{
  "vocab_size": 6795,
  "norm_place": "pre",
  "rope_base": 514000.0,
  "rope_fraction": 0.5,
  "qk_norm": true,
  "parallel_block": false,
  "init": "normal",
  "init_std_up": 0.0304,
  "optimizer": "adamw",
  "weight_decay": 0.24,
  "warmup_steps": 472,
  "schedule": "wsd",
  "batch_tokens": [32768, 65536, 131072, 262144],
  "train_tokens": 329400000
}
Each number is 50 + 15 x the weight over its row's rms, rounded and kept within 0 to 99. Layers, rows and columns count from 0. The size before them is the row's rms in percent of the matrix's.

# layer 5 MLP down, 256x704, rms 0.0955, rows 195-255, columns 616-703
099:61 74 43 36 54 23 22 36 58 28 45 63 77 63 73 45 63 66 52 53 65 38 47 72 51 37 57 49 35 64 47 32 41 63 75 54 35 68 42 67 52 47 59 42 71 48 54 31 64 63 63 60 49 64 45 30 66 52 70 51 34 67 96 53 34 55 63 71 35 48 67 52 35 82 51 48 60 42 43 58 40 42 79 58 47 51 38 46
100:34 43 69 31 85 52 62 51 62 61 36 50 85 51 29 63 35 44 58 46 66 55 51 39 65 52 50 48 29 70 65 25 32 59 33 68 29 68 60 56 56 45 47 33 52 32 55 58 67 60 52 46 64 39 44 48 30 32 38 72 71 66 57 45 48 52 40 56 64 57 29 40 76 39 58 60 39 35 37 38 75 44 59 76 56 32 84 50
099:46 40 58 69 11 52 56 56 46 35 61 62 35 43 56 71 34 29 69 40 58 35 32 93 25 70 60 40 50 67 55 51 44 40 48 41 29 39 56 41 24 60 52 49 26 73 85 50 60 41 44 51 22 18 51 35 60 56 62 35 42 67 40 66 64 46 76 40 23 48 29 64 43 76 73 56 77 07 33 38 34 36 43 11 46 53 43 28
096:44 54 65 61 74 55 27 50 67 43 40 45 54 24 46 47 27 48 62 63 62 50 53 36 64 48 40 40 50 76 71 71 45 61 52 45 17 69 45 83 27 56 44 38 54 31 59 36 32 76 33 47 54 41 48 73 78 39 36 18 81 42 36 76 41 89 44 23 44 74 75 36 31 65 63 53 21 54 50 62 45 53 49 78 56 47 50 58
097:48 33 46 62 45 68 75 34 56 53 55 63 65 54 35 45 61 54 62 48 39 32 45 58 36 42 71 24 51 44 53 43 32 48 62 68 31 63 59 63 69 51 47 67 46 57 42 53 81 25 61 35 38 39 44 49 33 53 44 35 42 51 40 59 48 71 34 54 56 43 66 49 19 42 52 51 34 58 25 63 44 45 53 30 40 44 45 40
098:33 26 64 41 51 77 55 38 63 40 44 52 57 51 52 58 49 52 59 70 48 49 56 46 37 50 45 39 49 42 70 72 76 54 48 86 26 22 16 49 53 36 49 39 46 45 58 42 30 70 07 39 64 68 56 61 57 21 48 54 69 48 58 60 75 64 26 28 48 30 24 44 59 54 54 69 75 58 21 36 42 39 59 74 66 24 48 27
097:61 54 21 50 72 69 77 50 58 49 44 63 72 50 50 36 52 50 58 44 48 46 52 57 87 41 28 50 22 40 71 31 63 50 41 52 71 41 38 59 50 53 43 48 57 30 38 59 49 61 35 61 71 38 47 72 36 76 15 39 66 62 72 42 19 49 48 58 45 42 73 60 44 28 56 44 57 27 61 62 64 70 42 81 55 29 24 55
101:30 44 64 47 41 59 66 56 34 71 47 59 37 66 53 55 33 65 30 62 91 66 56 33 52 81 45 28 78 26 58 76 78 47 44 40 38 53 78 62 63 23 47 33 32 64 26 22 64 57 69 57 29 64 48 61 57 53 57 47 46 40 29 36 68 42 29 42 39 62 41 61 59 55 68 58 37 41 58 62 42 53 41 73 72 42 55 66
095:18 71 55 37 50 39 42 49 65 62 80 64 44 46 59 54 54 60 62 31 60 44 46 67 48 18 65 45 19 59 70 41 63 61 46 75 48 42 57 78 40 58 47 48 51 56 64 28 61 20 25 29 48 48 48 53 54 46 16 58 44 49 38 40 15 44 51 36 53 59 46 41 56 56 24 53 25 70 59 42 54 47 23 54 59 43 45 57
095:45 55 56 31 53 25 52 76 77 43 56 32 45 70 53 78 45 59 59 44 62 52 56 21 51 54 57 45 62 61 39 53 55 45 45 47 50 63 55 49 38 51 43 49 45 12 72 56 77 41 29 60 24 59 45 33 44 95 56 59 33 58 19 57 79 50 32 55 65 35 48 62 39 49 41 35 47 46 63 51 36 19 42 23 65 62 83 62
103:37 58 73 75 46 48 59 36 68 31 71 35 51 44 25 34 61 52 65 48 46 43 42 70 54 72 80 31 40 62 78 26 55 45 66 30 73 41 36 53 51 17 55 22 44 38 54 52 55 41 48 12 47 39 32 61 71 86 50 43 74 17 66 58 53 45 40 50 67 56 26 34 35 55 33 34 42 70 35 41 60 47 59 78 07 52 73 35
103:81 58 72 49 37 52 51 62 20 33 34 66 57 55 53 38 55 48 47 82 56 98 43 41 60 14 34 47 55 39 68 49 52 49 70 38 43 79 25 59 39 51 50 31 38 65 46 40 34 48 58 43 73 49 22 76 74 49 77 52 47 33 40 62 55 50 74 40 63 64 73 58 51 21 52 82 71 31 51 53 58 74 54 39 45 55 55 52
095:77 71 55 67 95 61 54 67 59 86 55 58 45 67 73 17 40 52 45 63 38 67 24 34 60 46 42 52 65 43 40 41 45 46 52 67 49 36 47 44 66 51 31 20 55 15 48 31 46 52 40 49 50 17 60 49 43 59 50 38 72 39 40 49 56 73 78 61 28 56 46 42 26 59 52 46 78 56 43 53 71 49 37 67 28 76 42 63
099:45 45 19 39 73 40 22 84 27 53 52 25 71 32 64 61 43 77 54 60 60 29 47 71 55 42 43 46 39 37 62 62 55 45 50 35 05 57 49 93 57 38 70 52 29 52 70 50 48 65 59 70 42 52 35 41 29 26 65 42 46 54 47 36 40 45 67 29 25 37 36 84 58 38 44 73 49 47 43 40 42 41 62 22 64 33 61 60
104:52 37 71 34 70 52 32 69 57 42 42 48 50 51 79 65 50 26 41 16 42 32 48 71 44 71 55 49 65 62 43 46 39 23 66 50 25 52 35 49 41 54 59 44 69 75 35 48 57 48 73 41 45 60 56 38 38 42 45 60 53 65 47 35 30 57 29 71 49 36 45 35 56 57 38 27 44 30 55 51 34 69 40 69 43 46 43 82
092:76 45 56 27 44 54 51 47 43 60 39 44 26 63 62 46 52 40 43 62 93 47 64 43 70 60 46 80 58 58 52 45 52 70 50 61 43 61 45 63 36 65 40 65 64 41 43 30 37 45 50 44 54 41 60 47 36 47 47 72 53 37 59 43 23 54 37 45 41 50 49 53 50 39 83 46 53 61 60 29 56 18 48 74 83 27 59 45
099:54 54 42 49 58 89 66 45 68 38 35 61 44 47 64 38 57 45 36 50 54 17 40 24 71 50 55 22 40 52 62 43 43 36 55 61 25 29 51 28 28 45 45 49 55 52 22 25 37 52 41 68 23 47 58 54 62 45 22 52 88 34 41 54 54 71 42 50 47 56 43 52 70 65 26 60 41 51 49 42 62 56 53 27 36 69 70 67
094:69 56 56 46 53 57 60 51 52 59 09 34 44 82 42 46 54 56 72 44 49 32 56 34 63 14 60 33 33 48 48 64 47 65 75 50 55 65 46 42 51 56 48 34 63 56 42 44 39 60 85 44 37 65 39 47 70 32 72 45 47 64 47 63 44 48 64 47 70 37 61 62 39 61 54 39 50 50 57 43 51 46 80 49 45 49 46 71
096:63 27 55 44 56 59 40 41 35 34 51 44 56 45 31 59 57 32 45 38 57 38 30 40 24 48 43 59 73 32 51 61 49 47 36 49 54 32 31 58 25 76 62 30 45 48 67 51 32 62 47 34 50 69 54 43 60 58 52 43 27 49 47 51 21 39 47 46 40 42 65 26 75 46 20 61 29 38 52 32 47 87 34 47 53 60 50 32
098:53 51 19 45 40 45 50 42 60 53 48 61 65 61 62 56 50 77 60 38 53 38 49 79 58 43 53 72 38 43 45 59 57 55 42 61 51 39 61 55 30 55 54 45 46 62 39 64 66 75 73 27 66 53 36 59 49 64 56 69 59 20 62 61 70 72 53 46 39 44 63 51 54 68 44 40 33 98 40 46 48 64 66 46 55 46 54 39
105:92 31 50 68 57 45 50 40 51 73 48 32 50 54 59 49 28 73 72 04 28 32 49 48 53 50 52 53 44 47 38 58 53 43 47 42 63 43 07 50 30 45 52 61 70 67 37 55 49 63 30 60 49 68 39 39 55 48 64 51 49 56 50 57 50 53 30 75 70 75 45 29 54 37 36 65 64 29 51 41 49 66 63 35 64 66 47 36
097:35 49 44 59 82 46 36 31 47 38 70 54 28 34 78 40 66 38 63 65 53 67 33 50 75 40 39 27 47 71 49 35 51 40 55 49 20 36 45 41 43 46 50 38 54 60 70 76 51 40 52 17 45 67 65 52 60 32 35 47 39 85 57 60 61 70 31 38 63 46 59 66 43 66 40 65 68 55 52 53 35 35 51 56 40 28 37 50
103:42 60 46 48 68 36 23 49 38 69 22 26 49 35 49 59 38 42 59 47 51 65 38 59 49 51 71 00 37 73 63 44 49 60 62 48 59 50 50 36 56 41 56 51 46 15 56 44 38 57 41 67 40 50 46 30 46 39 40 60 78 68 69 47 58 61 42 71 37 66 28 41 52 72 21 61 50 35 46 34 29 62 28 79 48 47 41 66
093:55 59 51 65 72 33 41 62 60 47 36 66 56 63 76 23 57 40 35 27 56 49 58 35 52 65 52 45 61 74 39 68 51 60 29 71 45 87 73 37 60 52 61 52 37 64 47 67 34 64 50 77 43 51 71 44 84 27 36 72 45 16 46 44 28 53 35 43 36 53 39 83 54 65 46 43 38 62 38 37 71 35 72 23 37 54 43 51
095:24 70 59 25 29 49 53 61 42 48 60 45 51 63 72 42 40 33 43 48 41 46 42 60 42 46 48 55 50 41 40 30 78 39 53 59 45 64 82 64 74 28 73 76 46 30 47 63 68 29 79 47 47 28 69 51 71 36 68 63 63 47 52 67 45 22 31 82 52 16 75 83 77 51 71 54 48 57 42 80 53 55 43 56 69 36 36 47
097:74 58 30 19 57 54 60 71 35 46 64 46 68 43 56 77 30 50 65 37 66 40 66 28 62 42 48 43 43 52 35 61 42 36 34 77 28 30 45 59 63 17 49 68 60 78 70 66 48 58 56 35 48 36 54 51 12 56 61 37 60 21 18 52 55 47 62 48 34 40 33 46 60 39 44 12 60 28 52 50 24 46 35 29 63 79 69 54
095:40 50 40 36 50 34 37 50 68 47 47 21 51 55 49 56 20 64 40 85 50 70 41 41 40 72 61 54 41 62 52 55 43 64 85 25 40 63 42 27 62 44 39 52 36 59 71 47 56 63 42 52 36 48 61 41 39 84 43 31 34 27 62 48 36 41 42 36 51 36 45 62 32 57 54 57 50 63 63 37 46 86 55 44 42 56 37 52
099:47 41 33 36 55 52 26 53 18 48 44 62 74 82 61 60 39 45 58 42 55 84 52 66 48 36 45 65 38 61 45 49 59 67 31 39 32 40 49 77 55 61 55 53 57 38 44 45 51 64 19 65 60 74 50 54 74 56 69 47 37 47 47 46 61 32 37 43 41 45 72 43 36 51 40 61 38 58 52 44 50 54 70 58 77 45 62 53
097:37 59 48 61 49 34 67 54 53 43 57 58 44 29 46 09 45 40 45 56 31 26 39 48 31 47 66 58 37 43 25 51 46 68 52 38 31 45 69 75 47 68 74 45 41 72 37 31 41 63 18 56 51 37 62 25 45 71 58 50 57 44 61 23 24 56 52 40 72 33 40 47 83 32 41 58 59 32 56 46 44 79 44 42 37 52 65 62
097:49 54 48 56 67 59 50 33 53 50 57 27 27 49 53 68 46 48 40 31 79 66 46 70 64 59 60 61 46 50 60 68 34 48 65 38 42 49 52 40 53 71 62 58 63 58 28 67 49 43 57 42 39 17 52 41 41 51 34 30 75 68 66 59 46 69 21 45 43 34 54 42 73 56 60 60 36 52 47 42 74 49 67 46 55 76 62 66
099:41 27 27 43 61 49 67 66 47 41 62 59 53 47 62 52 27 39 47 58 64 64 71 45 39 35 40 12 72 40 26 64 55 30 49 60 34 37 73 27 67 66 33 49 44 43 28 53 50 37 61 37 37 57 50 44 30 62 53 54 34 27 43 27 35 36 63 40 43 34 36 35 68 65 64 51 62 43 59 32 78 53 38 66 76 55 40 46
101:38 38 68 17 40 33 66 31 31 51 44 24 51 32 45 50 63 50 41 33 84 25 54 41 11 49 49 65 52 67 64 12 59 52 69 42 46 76 45 56 64 51 45 51 67 52 51 31 45 54 40 69 70 51 33 75 63 42 52 52 47 42 71 57 60 55 46 42 50 44 60 56 50 78 66 33 49 46 48 80 28 64 80 57 22 41 56 50
101:50 50 28 54 24 56 57 43 33 45 45 68 55 07 43 71 69 37 74 46 46 72 59 50 41 33 54 71 25 45 48 62 48 56 60 63 60 36 54 91 41 57 36 59 70 45 54 48 44 65 58 61 59 34 30 49 59 69 45 52 42 56 50 60 39 55 71 41 40 40 62 46 44 42 59 54 48 47 46 51 53 40 53 49 38 61 33 39
097:57 64 29 64 81 36 61 72 45 61 25 51 52 68 64 51 34 60 53 33 79 74 52 18 24 60 57 63 51 46 56 63 54 46 38 45 44 39 50 49 38 58 36 47 55 37 60 68 56 38 32 48 35 68 62 28 49 69 61 41 53 74 63 52 42 31 64 62 20 52 36 77 52 71 42 26 48 44 38 44 67 39 50 32 59 63 36 50
097:72 43 38 46 29 61 47 43 58 35 44 60 55 60 45 37 52 43 48 54 58 39 57 17 45 68 38 91 64 72 40 28 42 56 45 51 47 35 59 85 61 69 63 59 61 32 40 46 71 71 34 65 60 49 21 29 52 47 82 42 72 43 34 46 30 23 73 17 44 66 55 69 24 55 48 39 16 74 46 47 44 42 55 44 52 67 24 58
103:39 37 43 55 26 41 62 55 44 47 40 52 15 32 48 78 14 32 44 62 11 70 62 93 85 81 50 48 52 37 43 25 56 20 54 24 59 67 65 86 71 71 49 40 46 67 41 62 49 52 44 50 35 61 57 51 32 46 42 32 70 39 26 45 49 39 52 58 38 55 29 74 54 57 40 50 82 18 65 56 43 60 72 66 42 58 40 74
100:43 57 42 86 47 13 30 48 29 17 20 53 42 50 59 45 59 54 67 54 54 57 40 38 33 60 51 11 41 30 42 39 43 54 58 72 67 87 42 85 41 64 61 46 52 57 56 19 77 71 42 50 73 75 56 57 75 60 55 46 58 48 60 56 39 19 62 64 74 41 74 39 62 83 60 16 56 57 47 51 63 81 56 68 60 51 42 34
103:41 38 33 42 46 40 49 51 58 64 21 48 54 52 54 23 66 45 33 58 27 44 41 74 34 54 30 48 58 53 58 63 49 51 47 79 48 51 57 46 86 26 24 48 61 46 56 44 47 48 36 68 63 31 51 81 38 48 63 36 63 34 38 62 76 11 28 90 16 52 55 51 18 36 61 36 41 42 33 72 39 45 68 47 82 60 43 54
102:31 46 68 67 73 60 75 44 23 85 18 55 51 65 58 47 43 55 55 49 72 48 63 57 54 57 61 47 43 72 50 51 27 53 56 66 37 39 51 40 61 36 43 42 42 48 44 44 40 55 55 51 59 56 50 49 48 61 30 61 55 50 53 55 41 51 72 39 46 34 74 53 40 59 74 56 48 39 44 54 53 49 34 39 50 46 50 52
098:69 47 61 72 54 55 67 52 43 44 49 61 82 29 56 43 34 18 80 32 34 57 44 58 78 45 57 59 52 61 56 90 41 62 29 44 39 45 54 12 39 39 37 82 66 52 55 48 40 55 68 42 81 37 64 62 67 38 35 45 53 66 37 48 31 34 53 63 74 33 36 63 50 54 62 36 51 61 34 49 38 71 87 68 53 49 50 46
099:37 69 53 67 27 31 36 42 55 28 43 22 53 68 57 66 57 48 38 52 54 48 29 69 25 46 19 50 40 64 52 24 53 59 41 46 45 46 54 60 45 65 56 23 28 52 79 50 35 43 26 50 77 52 80 45 59 51 55 37 30 26 57 48 54 40 66 39 68 63 54 45 73 57 22 68 37 47 45 27 40 61 46 92 60 55 29 51
093:37 49 28 67 39 29 60 45 59 29 54 49 72 31 72 61 64 65 44 47 48 36 50 66 53 41 20 28 61 52 34 37 60 63 72 35 38 50 46 56 46 38 57 45 30 49 48 48 59 41 54 65 46 48 58 65 62 53 49 20 63 47 29 61 68 43 65 28 48 61 76 50 73 61 44 54 74 44 70 21 44 39 50 55 75 51 59 68
107:55 60 45 69 56 49 48 44 62 55 78 30 41 65 42 71 54 47 39 54 55 62 49 60 68 21 54 40 68 44 69 76 23 47 68 32 50 79 59 52 26 42 55 60 72 54 80 68 35 46 54 42 61 67 49 63 68 46 59 64 44 48 64 39 28 92 26 19 50 39 30 23 32 33 37 36 53 69 21 33 36 69 36 15 25 78 41 33
098:62 29 68 55 49 16 76 50 36 61 76 47 21 64 75 65 64 40 34 28 35 55 62 34 76 50 59 60 42 43 56 55 57 50 42 44 48 63 32 44 39 63 27 64 54 54 33 35 40 56 37 48 34 45 47 48 77 34 58 57 38 53 26 41 57 49 36 31 51 43 54 40 42 62 38 31 05 70 51 37 68 64 47 53 45 70 43 27
096:60 22 18 27 39 55 35 54 49 58 53 47 50 39 57 72 52 31 36 63 36 53 59 58 43 29 41 42 65 45 78 57 69 45 75 32 57 67 48 54 60 42 68 46 61 48 37 63 80 59 69 46 53 43 29 42 61 48 48 30 53 48 27 18 45 59 46 16 65 40 47 50 32 43 44 51 48 47 63 30 35 56 42 41 80 30 71 67
095:37 69 61 60 59 26 12 49 60 20 39 72 32 41 33 26 37 45 63 48 64 51 62 79 58 70 72 74 55 55 64 41 70 51 75 40 64 58 24 35 52 40 90 51 39 42 37 88 71 35 28 53 49 60 58 67 58 56 42 43 57 27 49 39 80 66 49 58 51 59 51 37 36 38 51 71 39 10 31 51 62 51 53 51 73 59 38 70
100:34 39 36 80 57 70 48 53 21 57 80 67 68 69 64 55 40 46 53 35 50 65 63 40 47 37 46 38 59 42 70 62 35 40 48 15 77 83 53 58 39 37 55 62 31 69 34 62 46 51 47 65 52 48 33 61 38 68 60 48 53 48 43 49 86 89 52 18 35 54 53 60 38 69 50 36 54 62 62 73 42 39 83 63 68 55 36 63
100:42 12 43 22 27 81 51 85 62 61 57 57 78 59 30 48 25 61 38 50 48 73 51 92 39 60 52 63 53 29 59 50 73 47 57 55 52 52 27 64 32 36 54 43 14 57 28 34 40 39 32 83 65 55 35 67 44 16 50 35 53 52 47 55 56 36 24 63 32 41 44 64 69 45 59 67 41 41 33 44 53 69 53 48 84 73 39 44
099:52 40 44 61 66 49 83 64 33 53 48 50 69 40 67 29 53 47 46 59 60 64 38 58 23 53 33 81 68 44 44 61 47 23 32 55 47 52 49 37 95 46 38 79 77 63 03 84 79 60 55 25 14 51 43 31 57 48 62 38 55 38 33 55 61 46 56 42 47 54 37 54 33 59 31 59 40 67 48 53 70 74 85 48 57 72 49 55
097:41 41 61 54 20 13 47 76 56 39 29 59 45 92 50 26 35 63 54 68 67 60 36 67 48 42 54 48 68 47 53 33 65 43 67 60 21 49 29 62 67 51 64 54 49 55 58 38 68 38 58 58 57 74 57 86 59 75 27 32 28 49 39 52 36 80 50 56 63 58 69 23 67 57 47 31 44 49 69 44 35 20 87 46 46 61 47 33
100:52 67 38 35 75 27 62 72 59 21 56 43 33 82 45 17 61 44 48 45 52 38 57 48 73 54 35 49 54 55 45 48 44 35 49 73 50 19 58 58 65 37 52 54 30 55 39 39 56 20 74 35 61 56 54 51 86 43 58 49 29 31 49 50 63 51 56 90 71 48 51 53 29 34 61 71 76 55 65 43 29 39 68 64 31 66 44 74
097:31 43 29 33 63 44 53 56 53 64 61 60 73 46 45 25 47 44 49 31 58 68 51 42 28 42 56 32 44 38 44 47 19 44 62 40 30 60 47 57 61 34 49 66 44 60 50 62 62 36 49 38 55 64 36 44 66 48 41 38 75 46 61 51 48 47 35 38 69 45 59 45 50 58 71 37 38 53 36 57 41 58 44 50 30 40 42 34
099:45 51 70 66 53 50 42 42 51 86 46 48 55 57 50 68 70 38 53 59 33 36 33 35 11 42 29 55 55 25 50 05 44 44 79 74 33 17 41 40 31 69 48 68 38 56 24 47 33 32 19 43 56 51 74 63 26 72 58 39 37 65 54 39 34 43 39 57 64 45 49 48 25 56 28 65 43 62 64 38 29 39 35 54 63 59 44 28
102:29 46 60 65 73 35 68 50 49 78 30 42 47 74 57 33 53 57 45 85 77 50 40 47 55 34 62 55 38 41 64 29 49 52 41 28 43 46 66 43 42 61 15 74 48 50 73 59 46 48 41 14 61 24 50 54 59 59 52 45 63 47 67 30 72 85 30 04 58 44 39 53 49 38 51 23 67 40 34 52 41 56 11 74 89 81 46 48
098:52 72 52 78 30 73 43 52 30 74 35 45 52 36 21 57 70 52 47 70 55 74 47 34 51 66 63 41 07 40 32 22 42 38 46 48 62 48 25 63 36 53 18 96 81 20 44 60 48 68 24 43 28 24 41 56 41 71 57 45 46 57 44 53 55 47 42 35 46 45 28 06 56 41 44 30 42 53 56 59 61 62 31 47 53 55 39 32
103:67 39 88 72 30 70 89 67 43 63 68 57 52 50 46 73 59 68 58 58 57 21 44 66 50 52 45 42 48 67 81 40 36 51 57 11 55 55 52 67 52 80 56 62 35 65 47 21 70 49 58 44 53 50 53 38 49 70 65 54 38 13 42 42 40 48 58 44 59 41 85 54 36 35 45 67 26 17 41 48 40 40 52 50 49 55 66 46
094:59 67 32 38 57 49 53 62 29 78 61 38 42 41 60 42 76 60 51 37 54 36 60 49 58 56 51 74 68 67 62 64 60 60 49 48 39 48 38 46 73 53 53 54 81 34 50 59 62 61 32 39 49 45 46 42 80 20 54 06 50 43 62 55 50 37 36 41 42 36 65 41 46 06 41 42 49 56 47 46 38 61 57 45 46 63 36 67
098:60 49 39 56 54 64 65 38 57 55 71 72 28 20 58 33 63 26 66 46 39 31 53 46 73 66 51 64 42 52 53 45 39 69 39 19 51 35 39 65 56 34 46 32 47 51 31 52 43 45 55 38 23 65 68 70 61 42 64 37 16 44 73 72 54 47 42 35 64 55 21 57 48 54 49 58 42 44 44 76 31 50 58 53 32 38 41 48
095:21 55 31 36 37 48 70 53 52 31 61 39 40 52 37 65 56 52 32 39 50 29 52 66 41 64 57 35 69 69 23 64 70 63 41 82 58 63 68 51 52 56 26 47 58 35 52 25 41 43 52 25 72 74 57 63 42 62 66 60 48 31 46 52 34 49 86 60 58 62 66 39 41 31 56 64 46 45 54 73 67 47 52 38 45 52 39 43
101:17 67 49 42 46 42 47 37 58 44 38 78 56 44 50 30 40 43 55 50 31 42 51 66 51 64 64 58 61 41 39 77 57 40 35 40 48 41 43 57 60 47 56 52 58 46 36 57 65 30 30 62 58 60 57 59 47 35 34 47 53 38 45 47 58 48 57 27 51 87 44 28 35 22 39 68 45 39 45 31 84 51 71 36 57 00 59 42
105:71 35 32 23 31 47 44 47 31 54 42 44 49 58 52 30 55 43 44 27 59 48 57 28 55 71 26 31 63 63 54 64 71 44 48 14 49 77 43 22 51 56 25 65 37 54 92 57 66 54 51 35 80 56 51 41 54 39 68 72 31 56 66 47 58 72 32 50 44 59 65 51 67 34 57 30 46 54 66 64 60 52 54 65 54 36 49 53